Weights of a small transformer language model: vocabulary 2255, 1115M tokens.
Each number is 200 + 20 x the weight over its row's rms, rounded and kept within 0 to 999. Layers, rows and columns count from 0. The size before them is the row's rms in percent of the matrix's.

# layer 3 MLP up, 1024x384, rms 0.171, rows 211-259, columns 144-191
101,214,221,200,203,183,204,193,195,193,221,212,225,223,200,241,163,215,183,177,207,239,193,204,196,203,200,208,223,201,197,195,189,156,208,209,227,173,189,184,203,211,232,209,194,221,186,187,189
093,214,214,196,227,198,211,204,195,211,209,193,212,190,161,179,214,242,170,163,170,228,198,194,210,206,193,192,192,189,202,205,196,186,188,187,219,220,233,199,232,194,201,207,193,210,197,228,180
101,157,200,242,223,241,208,215,229,185,180,220,179,222,195,162,211,235,184,209,175,235,196,176,201,191,201,179,191,213,184,212,164,208,236,216,213,185,181,221,179,203,236,136,241,161,181,190,196
087,211,218,205,221,218,204,194,151,206,226,187,178,240,191,204,194,212,176,204,176,200,205,208,174,185,206,217,197,237,235,254,198,221,220,171,189,206,189,200,226,206,190,191,193,242,193,214,193
099,207,188,236,168,175,221,209,211,200,201,170,198,214,195,195,214,204,232,217,210,183,164,214,206,186,190,211,200,231,205,216,197,209,214,178,194,205,222,158,188,207,226,223,207,219,214,232,156
105,204,210,185,200,221,228,215,196,208,228,220,178,212,173,210,197,194,180,229,152,214,198,197,151,189,208,226,200,210,172,193,217,185,179,192,207,186,222,174,217,160,247,182,215,219,187,203,222
094,191,203,188,213,183,176,204,206,212,200,189,220,221,212,216,196,221,191,208,208,195,205,222,214,177,201,213,223,231,183,211,164,194,177,193,188,222,204,212,207,219,211,229,227,207,166,179,200
101,241,180,229,204,173,243,199,192,178,239,200,266,207,176,181,195,202,188,206,164,200,213,206,195,223,239,201,268,200,220,184,218,196,214,228,174,183,194,191,216,214,197,217,167,236,157,217,200
092,227,205,228,190,177,184,230,211,207,219,209,175,188,203,218,195,173,195,197,204,206,208,193,180,190,178,209,157,187,198,209,182,184,181,190,207,184,199,203,219,185,211,216,187,236,223,188,219
093,192,197,194,183,207,175,187,229,187,175,182,197,195,205,206,197,174,233,190,182,209,179,196,207,187,167,182,185,190,209,205,193,177,216,223,180,170,179,169,170,196,193,202,165,185,216,183,204
097,174,210,210,193,181,221,193,199,210,191,181,186,199,222,234,214,184,206,207,238,202,193,170,141,191,170,182,175,180,211,199,194,178,248,219,264,208,190,168,182,173,172,201,186,215,201,159,202
094,178,162,214,209,182,192,189,189,218,221,193,177,205,214,199,186,222,187,208,195,168,163,194,218,159,201,217,201,213,196,169,200,163,156,202,192,216,190,209,196,230,186,207,189,204,222,234,197
106,178,214,168,213,218,208,172,192,194,191,187,201,199,221,188,206,207,166,207,197,237,172,203,243,201,224,195,208,176,220,213,181,187,193,194,207,216,194,208,204,194,184,215,191,204,214,217,183
098,167,215,243,192,191,194,214,205,220,175,215,229,203,222,221,167,214,203,189,170,168,208,226,204,232,203,192,194,189,221,178,228,188,215,237,193,227,195,180,196,220,210,168,190,191,202,166,210
102,188,194,196,168,183,176,223,195,208,211,190,233,185,214,182,208,215,201,192,204,213,215,208,196,240,224,197,238,210,178,193,185,188,191,234,240,209,187,222,204,190,211,210,228,208,237,199,200
098,214,203,234,224,210,234,205,207,176,198,178,156,168,161,213,230,180,201,223,221,215,222,200,221,212,210,182,186,173,226,209,180,174,208,213,190,198,224,205,162,201,198,219,212,201,171,236,202
103,224,222,185,240,176,228,217,168,237,179,209,230,209,216,212,184,202,183,181,170,195,193,180,190,204,181,206,163,183,226,193,210,175,181,201,171,172,206,197,195,234,164,168,203,195,217,217,174
107,195,195,226,168,195,204,187,207,190,184,213,215,202,202,210,192,199,185,175,195,226,223,206,194,219,226,195,227,219,179,196,212,198,192,216,216,219,196,212,219,220,199,199,225,208,224,217,210
097,174,204,213,165,213,191,198,149,178,184,203,193,178,211,201,231,215,202,174,167,188,204,227,172,227,159,175,232,179,234,200,220,187,193,214,179,171,220,179,175,199,193,180,199,194,201,176,172
100,213,198,191,174,186,210,210,180,213,204,219,197,213,188,191,186,234,199,196,222,211,176,208,206,207,200,212,192,227,237,156,179,217,214,220,188,216,227,195,230,216,208,194,210,221,193,186,214
105,186,213,188,207,234,191,196,193,182,180,220,241,224,212,224,219,173,176,186,175,202,179,221,230,221,184,182,204,225,189,164,184,184,145,212,139,207,185,179,206,216,195,189,199,190,214,186,240
097,235,212,189,187,185,187,193,195,187,186,182,197,218,204,258,178,223,205,189,213,205,220,201,195,206,193,187,190,186,231,238,224,202,186,188,224,244,202,190,208,200,214,195,212,225,221,189,230
105,199,226,196,185,200,195,218,201,198,186,185,202,184,188,205,198,217,228,251,196,260,162,201,161,189,203,216,157,192,198,202,204,146,200,179,210,201,187,166,181,187,188,206,203,200,214,180,168
096,215,200,185,190,197,167,211,210,227,240,226,226,153,221,185,217,197,175,225,210,186,223,202,199,232,217,193,218,222,194,232,204,195,198,185,153,181,206,173,239,206,184,210,186,202,201,203,217
099,182,216,217,180,214,222,144,191,183,204,215,187,173,204,170,217,201,212,215,218,205,191,163,222,196,187,190,170,180,188,195,193,185,205,203,178,188,180,192,222,178,178,218,206,217,197,160,226
104,223,207,195,205,176,172,152,187,198,201,191,207,157,230,191,227,203,200,217,222,191,218,224,197,198,198,186,189,179,185,198,168,220,234,204,187,206,240,232,199,173,205,192,219,213,211,179,223
111,216,213,221,196,213,206,155,215,194,217,196,224,200,192,209,184,184,183,229,217,206,248,218,173,196,183,224,171,194,238,163,198,213,194,160,190,201,193,204,178,189,213,218,188,203,201,216,222
102,205,199,185,200,216,195,207,227,207,201,217,207,185,156,200,204,191,218,178,191,209,240,213,233,202,204,201,210,196,170,201,190,215,219,196,195,184,175,179,181,202,201,191,210,169,230,208,178
100,192,182,219,207,186,207,199,212,182,201,240,189,187,176,182,235,211,217,195,192,197,201,190,197,212,224,180,195,169,214,214,212,155,222,167,216,230,237,207,207,148,189,186,199,207,208,186,193
094,198,212,197,184,167,210,196,193,199,189,169,188,188,188,212,204,190,195,168,178,182,198,186,204,174,204,172,209,189,196,154,210,225,230,193,229,185,194,219,214,216,182,203,192,180,226,222,184
100,194,202,209,219,216,187,210,200,203,202,202,221,193,229,192,170,242,196,166,184,206,215,160,189,189,210,207,189,219,196,196,171,196,229,211,152,228,174,189,209,211,217,189,222,181,180,191,210
096,176,229,198,162,209,165,221,217,187,173,197,210,203,183,199,199,217,153,196,148,214,224,230,190,179,208,200,164,187,196,211,148,220,220,217,208,170,223,201,197,199,215,206,202,203,219,211,234
107,205,172,216,200,181,188,218,183,215,232,175,223,234,175,233,181,198,207,209,198,219,202,195,174,218,205,182,207,190,228,165,189,189,182,193,172,254,215,227,173,227,215,170,166,187,187,205,234
106,226,197,174,184,200,211,177,227,184,252,150,210,167,205,170,206,166,193,182,218,215,181,208,198,210,204,199,212,208,219,214,171,213,263,207,209,179,195,182,217,203,234,232,193,244,207,171,189
107,205,174,212,213,190,215,186,264,222,211,196,212,208,199,208,199,209,192,189,200,219,196,174,205,190,201,246,179,196,171,205,180,180,180,216,186,225,238,195,189,189,202,183,214,209,190,195,226
095,199,188,187,195,219,193,215,240,219,226,174,189,219,177,198,217,189,207,175,194,202,202,196,219,165,186,174,214,194,178,182,221,184,152,175,219,166,166,203,211,170,183,209,220,217,217,221,214
109,196,199,172,207,189,221,199,238,220,186,223,201,241,220,221,207,169,222,174,229,188,203,212,226,223,226,200,178,157,209,184,196,209,195,173,243,199,203,218,177,214,188,227,174,182,226,194,216
099,197,216,208,218,183,234,199,188,224,163,187,175,226,187,183,186,158,173,239,167,201,179,206,178,193,160,221,226,195,173,189,189,222,233,207,248,190,172,184,207,222,204,174,193,171,215,217,185
099,201,212,192,233,213,229,254,182,177,192,192,161,239,219,196,183,193,213,170,190,209,197,219,237,160,188,217,167,191,211,200,212,189,181,210,198,186,207,241,197,190,188,208,187,222,178,185,173
098,240,165,181,218,206,185,175,187,197,206,196,217,208,212,209,192,216,214,215,192,241,186,167,189,195,184,202,188,230,162,219,204,192,203,192,227,191,204,196,208,202,187,195,227,209,217,204,221
097,203,217,197,220,161,199,193,203,224,194,196,210,186,169,231,213,209,187,205,203,209,195,206,193,203,208,178,211,166,239,209,254,192,195,222,195,235,204,206,187,186,199,208,175,220,218,195,196
095,200,196,196,164,185,199,171,212,168,200,180,213,219,222,188,218,180,213,191,181,183,202,219,191,199,183,192,181,248,179,205,201,182,220,199,203,177,204,194,193,213,218,194,245,187,196,247,220
098,190,233,198,177,176,210,172,182,205,201,202,202,188,186,215,205,190,214,180,164,202,214,201,235,202,215,185,200,222,225,193,206,166,210,212,203,211,193,198,201,230,219,216,178,190,193,198,197
093,177,186,222,186,208,189,187,213,197,172,190,193,198,192,178,219,242,231,184,205,204,208,169,184,191,194,151,209,213,201,202,210,206,204,194,218,178,191,205,177,182,198,199,201,207,201,210,178
100,172,202,176,215,180,201,231,222,163,183,194,224,208,195,183,201,173,188,172,203,201,200,168,193,186,200,167,209,212,173,227,180,184,193,171,204,205,207,210,221,215,191,205,167,212,199,196,200
105,207,187,192,200,172,229,198,197,197,183,202,183,205,188,228,204,222,192,164,241,211,188,198,183,211,218,166,224,188,195,235,163,174,223,192,237,222,179,229,170,200,198,202,132,194,206,220,181
103,163,203,192,181,178,213,199,212,183,203,163,212,218,204,138,215,174,212,186,186,226,206,233,180,204,181,167,187,220,198,174,201,137,225,236,216,189,190,194,201,222,171,196,187,155,211,195,212
109,183,193,192,154,189,211,201,225,232,187,198,202,198,206,210,152,218,205,201,174,234,167,167,179,183,203,207,213,206,219,206,196,202,207,217,196,213,240,223,181,184,226,170,203,227,240,173,222
101,210,215,240,218,253,193,221,213,191,202,212,179,183,169,198,192,182,194,174,191,183,173,230,197,226,197,179,186,229,225,217,224,210,208,236,182,163,185,222,205,228,169,188,194,197,188,227,223
# layer 3 MLP down (transposed), 1024x384, rms 0.153, rows 211-258, columns 144-191
104,179,234,197,187,185,206,192,179,194,208,195,176,187,213,195,176,199,188,202,192,243,194,198,177,195,220,218,223,205,209,239,170,215,195,182,208,207,229,212,201,192,200,210,210,201,188,190,176
103,220,124,156,144,182,198,207,221,223,193,194,199,196,185,210,144,202,164,211,177,204,159,179,234,188,174,176,234,205,229,182,205,209,146,181,197,229,199,183,191,185,238,196,208,216,190,211,194
101,228,222,223,192,178,218,221,182,197,178,208,192,232,193,212,191,205,221,210,163,179,214,147,222,223,193,232,203,202,189,191,199,231,221,212,214,153,193,191,174,242,208,157,217,217,224,208,199
089,186,188,183,236,218,213,197,161,176,238,173,188,200,162,213,200,247,197,183,229,209,219,212,204,211,205,207,181,235,231,210,196,172,205,210,148,191,164,209,214,211,168,176,197,178,204,213,196
097,221,205,175,227,220,200,178,170,210,200,200,178,181,155,202,183,211,213,181,210,197,210,203,225,226,195,205,196,180,209,232,224,198,211,212,206,197,199,170,171,209,200,208,189,181,200,198,210
100,217,197,253,164,199,206,184,215,217,232,209,205,220,223,210,215,193,158,192,229,211,187,205,222,245,192,212,184,182,202,208,190,186,190,193,213,210,218,197,217,196,192,220,162,207,221,197,191
097,181,161,232,202,157,188,207,226,189,164,209,200,159,186,189,205,221,190,199,189,233,203,213,186,207,216,166,186,216,199,204,211,224,208,192,210,174,210,203,172,207,237,204,225,206,215,191,225
105,191,224,222,187,219,196,166,200,217,256,230,193,185,193,207,201,152,200,192,191,180,180,255,214,207,217,186,224,189,174,181,195,167,165,206,192,177,207,204,201,173,183,181,180,219,189,218,224
103,214,202,203,196,190,211,159,192,229,149,193,215,216,213,220,175,209,216,167,194,205,238,214,193,196,211,221,184,194,233,203,214,226,235,172,211,185,226,228,189,221,214,207,195,219,222,199,185
092,182,194,235,191,159,204,193,182,203,200,200,193,224,207,176,193,199,145,184,179,208,191,209,224,208,165,226,211,208,181,199,232,185,167,229,189,206,219,198,185,237,193,220,184,192,178,189,192
095,192,207,205,226,171,228,193,181,178,217,219,213,188,222,215,187,219,211,180,212,205,238,184,204,193,224,209,208,220,165,208,160,209,205,163,189,192,193,207,189,190,193,187,229,212,211,214,197
084,227,214,159,161,188,199,219,196,183,234,208,176,200,181,208,220,204,168,201,199,227,212,228,180,200,195,225,214,181,200,239,174,172,220,188,232,203,176,168,222,189,192,233,185,177,194,186,204
096,195,216,205,195,201,208,173,197,199,204,251,198,210,178,192,190,188,206,222,166,182,200,223,194,225,182,172,165,203,230,178,180,195,195,229,193,199,193,214,131,195,212,206,169,217,216,207,213
100,206,197,211,242,228,219,197,162,209,221,176,188,213,211,245,204,180,205,176,179,194,221,181,190,224,203,198,198,217,206,205,190,208,231,227,201,195,182,178,237,192,208,217,189,175,239,173,190
101,162,216,210,157,200,218,199,208,203,195,188,170,185,201,218,194,206,185,232,218,195,213,199,241,180,179,158,211,176,177,226,185,204,215,184,167,211,239,220,235,209,228,184,218,183,159,247,204
102,187,269,222,200,215,203,179,182,195,251,200,166,222,142,226,205,193,173,223,249,193,229,199,187,219,194,215,197,206,177,240,206,183,220,173,197,180,197,174,187,187,185,198,188,180,157,241,182
091,204,179,199,192,179,178,193,196,200,197,197,219,191,177,195,215,163,184,188,204,211,194,191,183,208,204,185,190,208,190,185,211,190,204,188,198,193,209,199,220,254,222,206,224,192,185,204,215
101,180,194,179,209,220,192,190,195,204,221,208,221,235,197,218,206,235,176,225,226,219,202,220,225,200,191,188,195,203,181,204,186,198,179,218,205,213,209,243,190,166,205,192,191,211,217,181,192
105,166,176,193,175,194,202,178,199,156,167,214,210,199,203,169,212,217,177,187,186,178,189,216,175,218,156,202,216,195,205,224,176,186,232,200,188,218,144,219,196,155,235,202,190,219,200,171,173
103,211,184,176,201,204,260,221,206,221,257,219,192,225,190,199,218,196,208,225,207,222,208,213,162,228,181,198,195,186,218,164,195,166,222,199,209,227,197,194,231,208,192,189,211,170,231,195,179
102,194,208,174,184,202,189,167,175,218,220,195,187,215,198,201,206,189,172,219,192,260,179,222,185,232,198,204,179,210,217,241,207,216,213,200,157,253,179,195,214,200,236,198,170,244,186,164,192
096,228,199,220,217,181,197,203,199,154,204,193,201,192,154,167,248,245,238,195,196,198,195,184,215,219,245,184,196,212,204,236,206,214,180,202,208,191,184,221,191,215,220,188,167,203,184,206,224
104,192,194,185,201,182,188,234,242,194,207,168,217,169,201,191,198,207,206,242,207,240,197,190,198,201,197,175,170,208,207,191,181,178,197,224,182,230,193,206,220,173,204,246,224,216,189,208,203
094,210,230,234,217,228,236,204,241,186,195,189,169,193,201,212,202,203,150,235,208,207,215,201,208,227,167,197,177,196,202,246,206,177,176,198,210,193,202,199,186,197,162,166,175,176,188,161,194
101,233,201,204,195,225,183,215,209,230,192,177,192,190,206,165,179,198,243,211,203,204,239,180,217,151,204,193,172,224,188,220,191,168,205,200,154,183,177,208,169,199,195,216,198,190,195,199,203
099,180,180,167,176,195,222,229,228,197,232,184,198,231,201,205,181,197,188,176,214,189,174,181,223,192,197,177,172,205,157,192,226,181,185,186,241,178,196,201,191,214,204,206,178,197,198,201,196
097,235,227,177,227,190,169,237,178,202,189,179,220,230,226,213,185,198,166,196,202,220,201,181,202,178,189,196,242,235,182,184,214,137,193,183,202,218,163,241,150,221,182,219,223,212,161,163,176
106,216,200,195,204,205,210,171,185,193,191,214,224,209,192,170,221,231,201,182,187,238,212,228,192,207,227,164,178,184,168,223,182,197,189,193,258,212,212,208,232,201,190,219,160,245,180,217,215
098,177,189,205,204,176,222,235,221,228,212,185,198,169,190,191,210,228,167,209,242,213,214,195,182,215,181,192,202,206,192,198,193,219,202,189,177,162,177,176,198,238,204,195,203,217,223,189,211
099,216,186,214,183,217,179,184,208,200,193,237,210,214,176,206,201,237,177,160,184,210,208,164,166,245,180,221,199,236,191,160,197,200,170,195,244,223,208,174,190,204,228,163,182,197,199,226,201
101,221,195,205,193,185,212,207,199,192,196,196,207,213,216,186,195,228,202,214,206,173,190,198,249,179,212,179,174,228,184,191,172,173,242,196,235,217,217,181,193,205,203,173,188,177,223,215,206
098,179,197,200,227,210,193,204,191,244,212,197,168,220,240,223,218,207,205,204,187,213,181,187,221,212,203,216,200,146,177,202,174,187,197,213,183,198,188,204,177,220,222,204,224,161,199,195,195
100,198,197,203,199,215,191,185,160,197,210,224,187,148,187,162,198,207,166,190,207,233,198,184,187,205,205,168,193,193,225,191,194,189,184,193,176,191,194,192,191,164,188,194,254,198,226,220,219
100,215,166,185,207,177,200,199,199,203,183,227,203,189,206,176,145,200,201,227,176,178,134,195,179,234,214,212,183,212,240,210,192,195,178,186,215,211,174,192,194,211,177,189,223,218,214,201,226
104,194,214,181,210,224,169,189,201,239,200,191,226,187,196,206,228,177,204,206,216,227,178,166,218,188,178,210,171,186,206,193,201,208,160,201,208,173,209,172,197,225,170,221,221,205,171,199,208
096,224,198,173,192,215,205,210,178,224,206,205,196,156,213,210,189,216,204,224,197,224,173,226,226,196,176,200,212,186,217,197,207,187,209,218,182,219,229,192,223,194,162,231,203,201,218,202,209
097,203,212,221,215,164,217,207,216,210,202,210,228,202,206,216,179,169,191,228,213,218,213,202,225,239,226,166,219,224,205,189,177,227,177,192,232,175,196,211,182,183,190,172,190,169,194,186,198
096,199,200,208,201,201,190,210,216,197,200,234,172,231,190,196,194,194,239,230,196,168,219,192,204,193,172,221,186,209,237,178,178,212,164,196,168,145,230,195,178,201,195,216,226,213,179,185,210
094,239,195,255,203,170,197,212,242,192,213,199,241,163,207,223,187,230,213,175,228,207,233,184,210,175,187,206,209,197,193,171,217,159,243,222,165,248,187,177,172,211,186,225,227,200,206,181,210
098,221,187,202,201,188,173,200,207,199,187,180,223,193,225,190,251,180,184,170,176,213,182,168,215,213,194,192,173,168,175,198,183,236,186,181,190,191,201,216,204,215,244,191,193,191,204,159,179
101,211,179,212,234,233,243,190,213,205,197,175,196,178,203,170,193,199,208,176,223,196,190,160,198,203,185,201,164,215,220,208,193,181,188,189,188,222,177,198,195,184,221,168,204,233,219,229,179
100,217,204,181,187,178,219,163,192,200,188,183,195,267,204,218,212,182,208,185,224,182,180,194,212,180,172,202,210,222,213,203,187,197,199,191,204,205,226,172,210,230,210,212,248,201,217,222,197
103,205,229,210,195,203,228,188,186,208,202,208,192,196,179,183,186,213,183,199,221,254,224,166,199,204,203,208,188,177,211,193,217,172,235,198,197,217,191,190,218,159,224,200,203,211,232,201,195
091,213,192,202,217,180,223,215,225,182,226,198,172,206,210,199,226,185,214,191,178,181,189,220,218,196,200,193,189,197,185,202,223,222,213,185,150,170,207,193,205,204,190,194,198,171,218,206,194
098,198,184,243,200,191,232,229,207,205,248,229,189,188,205,240,150,203,207,223,177,217,178,171,247,210,201,198,222,210,178,215,216,206,199,172,212,216,213,199,235,197,193,197,201,224,178,175,195
104,160,165,230,213,205,199,203,175,209,192,185,205,205,191,209,222,191,226,227,206,198,186,195,241,216,191,186,183,214,203,211,202,172,203,204,192,216,210,198,208,203,180,257,223,167,193,207,188
101,193,195,193,203,181,157,227,216,215,200,214,210,204,222,189,228,161,178,197,224,203,206,230,153,184,188,174,219,176,198,195,197,189,190,192,199,204,184,194,194,219,194,200,188,174,207,209,165
100,225,223,202,213,168,202,183,174,163,201,180,232,192,200,189,208,209,206,182,203,196,199,187,213,213,204,195,171,250,211,199,185,142,174,232,203,222,204,204,221,195,207,176,149,158,167,198,193
# layer 3 MLP gate, 1024x384, rms 0.17, rows 212-259, columns 144-191
090,202,195,176,221,250,167,215,186,218,188,214,142,244,229,221,198,179,205,200,225,203,203,197,207,189,213,177,167,201,214,210,194,208,195,219,193,155,210,226,198,202,193,207,193,175,199,222,204
096,215,222,241,200,212,224,229,233,177,169,192,204,212,200,188,208,202,180,210,197,188,225,164,193,228,180,192,219,228,179,222,158,198,260,210,190,223,187,194,191,216,202,173,229,149,156,179,202
088,215,183,199,225,199,199,218,219,201,184,212,220,173,214,208,231,187,184,228,227,190,215,184,192,219,240,205,216,205,190,227,220,209,207,235,203,199,208,232,152,211,216,240,181,202,201,207,197
095,187,205,213,197,213,197,229,210,206,222,197,175,206,171,172,187,223,188,204,190,215,202,246,205,189,193,189,197,175,197,182,166,244,171,207,198,214,223,197,220,220,244,190,194,218,206,200,210
105,209,187,146,202,197,192,226,210,184,176,204,198,188,203,215,164,226,195,160,186,238,198,203,183,193,220,228,226,198,182,158,174,233,200,193,225,198,205,174,203,208,212,168,230,204,217,234,222
094,202,223,223,216,205,183,208,238,226,192,208,204,248,203,210,207,220,212,189,195,177,205,180,187,185,181,196,225,220,188,215,191,177,214,195,193,192,226,180,237,187,196,205,194,206,173,214,178
097,201,213,183,211,232,170,204,216,215,188,208,186,183,231,222,196,244,217,209,223,200,209,225,216,183,183,226,172,186,199,215,222,185,168,164,176,212,201,201,214,194,251,197,189,193,237,167,206
095,229,200,182,220,204,191,196,208,189,207,221,199,152,206,224,223,224,184,203,204,205,165,206,204,198,165,222,199,208,211,203,208,193,153,211,164,191,182,177,224,218,195,203,208,198,179,187,209
093,189,224,207,161,219,171,175,217,178,175,185,190,170,192,186,202,193,236,180,196,219,182,208,214,192,194,212,210,218,227,175,174,183,202,221,218,171,193,170,198,185,202,200,192,176,203,182,198
102,205,221,214,229,187,184,188,196,216,224,193,184,207,205,210,203,199,189,213,219,216,172,196,179,222,134,219,156,193,208,200,208,170,230,184,182,187,217,195,175,205,223,216,210,204,214,191,181
089,235,183,186,192,169,200,210,180,193,187,214,170,221,228,201,152,232,199,228,173,191,192,204,217,190,202,190,204,240,186,214,239,175,188,191,198,200,204,229,182,214,211,211,185,169,176,207,204
099,204,206,178,239,169,226,185,197,193,178,198,193,236,213,195,207,192,191,197,246,217,249,204,194,208,184,200,218,177,207,189,204,217,218,188,173,209,186,168,211,188,208,201,254,205,213,208,213
097,166,194,206,185,225,218,182,227,210,178,196,206,227,227,221,212,232,173,231,206,217,205,191,218,232,185,186,205,237,228,190,193,218,185,190,165,203,194,186,220,182,201,227,213,176,188,210,206
100,211,218,183,200,243,191,198,225,182,171,218,198,232,194,189,188,198,198,219,210,220,164,192,183,208,220,201,226,197,202,189,213,219,194,180,199,184,235,203,193,224,202,195,213,183,204,231,198
098,206,190,218,165,201,209,196,160,218,225,214,200,207,201,197,197,200,224,219,201,175,213,237,187,206,188,191,192,194,207,222,170,174,185,192,223,199,200,158,167,202,192,191,123,174,176,208,197
104,216,172,214,203,184,189,194,231,181,188,178,162,237,217,211,215,187,183,217,189,237,170,185,229,174,189,202,210,199,263,198,193,199,213,199,159,219,218,203,192,222,233,227,191,173,195,191,226
103,211,186,168,209,197,179,167,180,208,164,188,229,196,167,224,214,190,184,206,236,207,183,209,156,198,190,233,214,160,223,205,221,200,173,203,208,191,179,209,201,190,255,178,217,221,210,210,201
093,186,200,217,236,189,223,200,194,193,168,179,180,241,187,201,213,197,184,240,207,188,207,212,201,188,234,218,153,199,183,206,213,243,218,206,198,187,225,180,225,228,200,207,215,184,209,186,170
103,204,257,245,206,218,217,174,196,182,209,194,188,235,207,185,210,191,206,193,177,201,187,219,205,179,238,220,173,189,210,217,217,221,214,204,185,215,196,180,212,190,214,224,192,176,208,205,190
104,201,186,202,182,203,197,179,215,210,136,202,220,209,235,186,216,193,210,186,192,184,232,187,195,196,188,204,200,189,198,191,228,178,227,185,216,209,216,200,203,188,241,222,237,201,193,195,207
103,168,181,238,176,229,168,196,187,184,175,191,213,207,218,222,223,173,190,223,210,205,228,206,206,198,189,217,189,192,220,197,187,227,200,235,203,224,191,187,190,228,239,182,230,228,188,188,229
104,229,196,177,190,215,216,180,196,215,164,203,198,206,187,199,194,207,221,202,189,221,192,200,242,166,188,191,193,171,196,246,192,206,215,168,257,214,219,202,245,196,227,241,229,187,212,214,169
100,194,229,219,169,184,187,200,185,193,206,197,249,237,186,179,260,184,165,192,224,196,213,193,214,210,188,222,176,193,220,262,191,205,200,212,219,167,177,209,192,219,162,235,199,159,214,182,213
108,199,192,187,186,215,243,208,187,179,168,190,224,233,179,173,209,196,160,190,199,193,216,235,203,235,217,174,171,201,228,222,203,242,212,175,171,230,204,203,223,200,205,225,191,179,200,185,197
104,193,200,211,207,174,213,187,207,214,205,203,210,180,194,235,184,213,216,202,204,212,203,205,197,193,247,201,225,183,168,207,210,231,195,192,167,201,152,210,189,163,191,182,208,189,178,211,216
112,225,177,191,244,254,247,207,214,255,147,177,221,204,196,194,194,210,194,170,209,193,201,169,210,172,210,212,201,188,197,208,183,226,207,186,172,218,213,219,192,204,190,231,194,219,194,198,179
105,183,169,181,185,206,198,181,192,195,204,171,199,190,212,187,176,194,185,209,186,192,206,209,174,226,213,195,201,168,177,226,215,193,195,160,201,210,223,219,168,175,201,220,207,170,181,162,217
104,198,181,228,206,165,162,206,178,202,215,193,230,174,190,168,187,226,167,186,198,209,200,210,232,182,178,234,211,177,175,222,191,198,180,173,209,211,179,177,205,226,183,203,185,222,171,220,220
095,196,225,227,184,197,204,231,189,213,195,208,194,187,201,167,192,172,181,240,188,174,210,188,229,207,223,203,211,193,201,222,196,198,217,218,202,176,185,191,191,188,199,174,218,176,215,197,220
105,187,191,163,221,174,166,190,179,193,225,213,218,198,193,183,176,197,208,202,194,206,170,206,192,203,195,207,213,201,192,222,198,202,199,188,217,196,220,186,159,176,174,221,215,214,213,204,206
095,184,214,207,196,216,174,198,239,187,206,164,196,234,171,211,196,234,167,186,224,167,185,225,186,201,199,181,168,165,236,216,175,203,192,198,187,193,207,202,210,179,193,223,194,224,214,225,205
102,218,183,217,207,180,191,177,191,197,209,205,212,169,190,208,177,225,203,181,199,216,208,159,196,210,193,171,204,178,229,203,208,187,196,180,177,209,188,223,197,192,161,164,199,200,191,209,172
102,209,254,235,226,184,191,190,188,177,196,224,209,210,159,212,200,221,179,233,206,219,228,197,207,164,215,215,211,209,209,197,198,185,173,221,178,235,234,216,200,231,233,213,188,210,194,211,211
101,187,205,214,208,234,219,204,199,158,186,171,197,196,186,189,217,230,199,177,186,196,171,215,216,222,236,192,229,198,181,211,224,214,213,200,222,183,206,212,180,212,189,188,196,171,249,198,210
094,181,193,202,191,188,203,209,181,186,233,174,205,215,182,216,220,191,205,195,187,228,169,167,237,219,191,224,238,195,211,202,198,183,185,169,208,235,220,218,215,176,207,182,161,195,217,187,173
107,181,157,209,214,218,213,184,164,193,180,205,188,207,192,179,176,205,195,242,178,170,174,210,192,213,208,194,188,205,181,206,217,201,201,156,204,197,198,192,201,210,226,202,213,201,227,200,208
099,196,191,203,187,145,199,211,217,174,192,178,169,224,168,207,203,213,191,194,212,212,195,216,166,206,240,193,186,217,172,215,207,198,201,177,199,204,204,205,193,210,224,207,212,186,181,186,209
096,248,229,200,207,183,223,225,195,208,167,195,197,217,230,206,158,229,196,192,180,219,169,198,201,229,156,197,184,212,208,169,159,173,216,242,193,179,193,172,175,204,179,209,165,201,181,195,193
101,208,222,166,178,222,197,186,215,207,214,201,163,186,179,174,192,185,211,168,205,212,187,168,190,217,215,192,234,205,181,200,187,192,190,205,202,193,204,188,210,189,131,242,232,207,237,186,215
096,176,182,220,226,181,218,180,214,205,228,196,204,219,221,191,198,198,210,201,203,197,245,186,206,168,197,183,192,247,158,203,161,195,185,186,198,169,200,201,198,209,203,196,235,165,236,182,236
101,192,188,218,179,188,208,231,200,236,191,202,206,250,195,225,183,175,197,206,244,191,225,183,203,175,212,188,193,188,197,226,160,213,188,187,187,230,167,197,224,199,215,211,175,219,176,251,174
099,211,195,182,206,189,206,204,186,193,212,184,186,186,222,225,208,240,203,176,187,176,195,200,204,235,200,204,152,219,193,186,184,205,213,173,165,174,191,186,183,184,218,184,208,208,171,202,188
088,218,180,204,199,192,212,204,196,210,217,243,206,241,245,209,216,192,209,182,169,225,201,182,208,162,205,165,231,179,196,179,212,202,169,211,201,191,192,192,207,196,206,209,212,208,231,189,208
104,189,163,223,194,177,201,207,217,186,182,181,204,196,207,218,212,215,181,192,199,183,225,202,241,223,189,204,197,222,193,217,160,170,180,161,175,221,208,219,176,183,198,186,209,175,263,202,184
106,155,187,220,185,204,180,223,193,197,193,198,193,215,202,236,210,190,179,207,195,183,225,206,181,189,204,225,198,180,219,184,194,191,209,213,168,198,206,188,194,183,185,210,226,182,184,233,234
098,196,196,228,187,191,218,168,212,183,192,199,205,204,204,205,217,208,225,215,194,192,214,173,221,189,204,196,178,198,194,167,188,215,191,203,232,205,184,224,206,209,186,200,221,215,238,202,239
106,202,184,192,179,182,195,160,186,221,210,215,169,185,189,173,229,208,205,146,217,189,204,208,171,191,167,190,188,180,224,202,230,191,205,187,192,195,179,193,219,210,191,210,199,204,159,226,168
105,219,193,167,209,172,160,202,212,190,218,210,216,200,211,236,225,239,212,211,220,225,203,235,229,177,238,223,206,206,185,222,202,207,166,167,197,240,205,188,185,191,181,164,237,219,190,195,187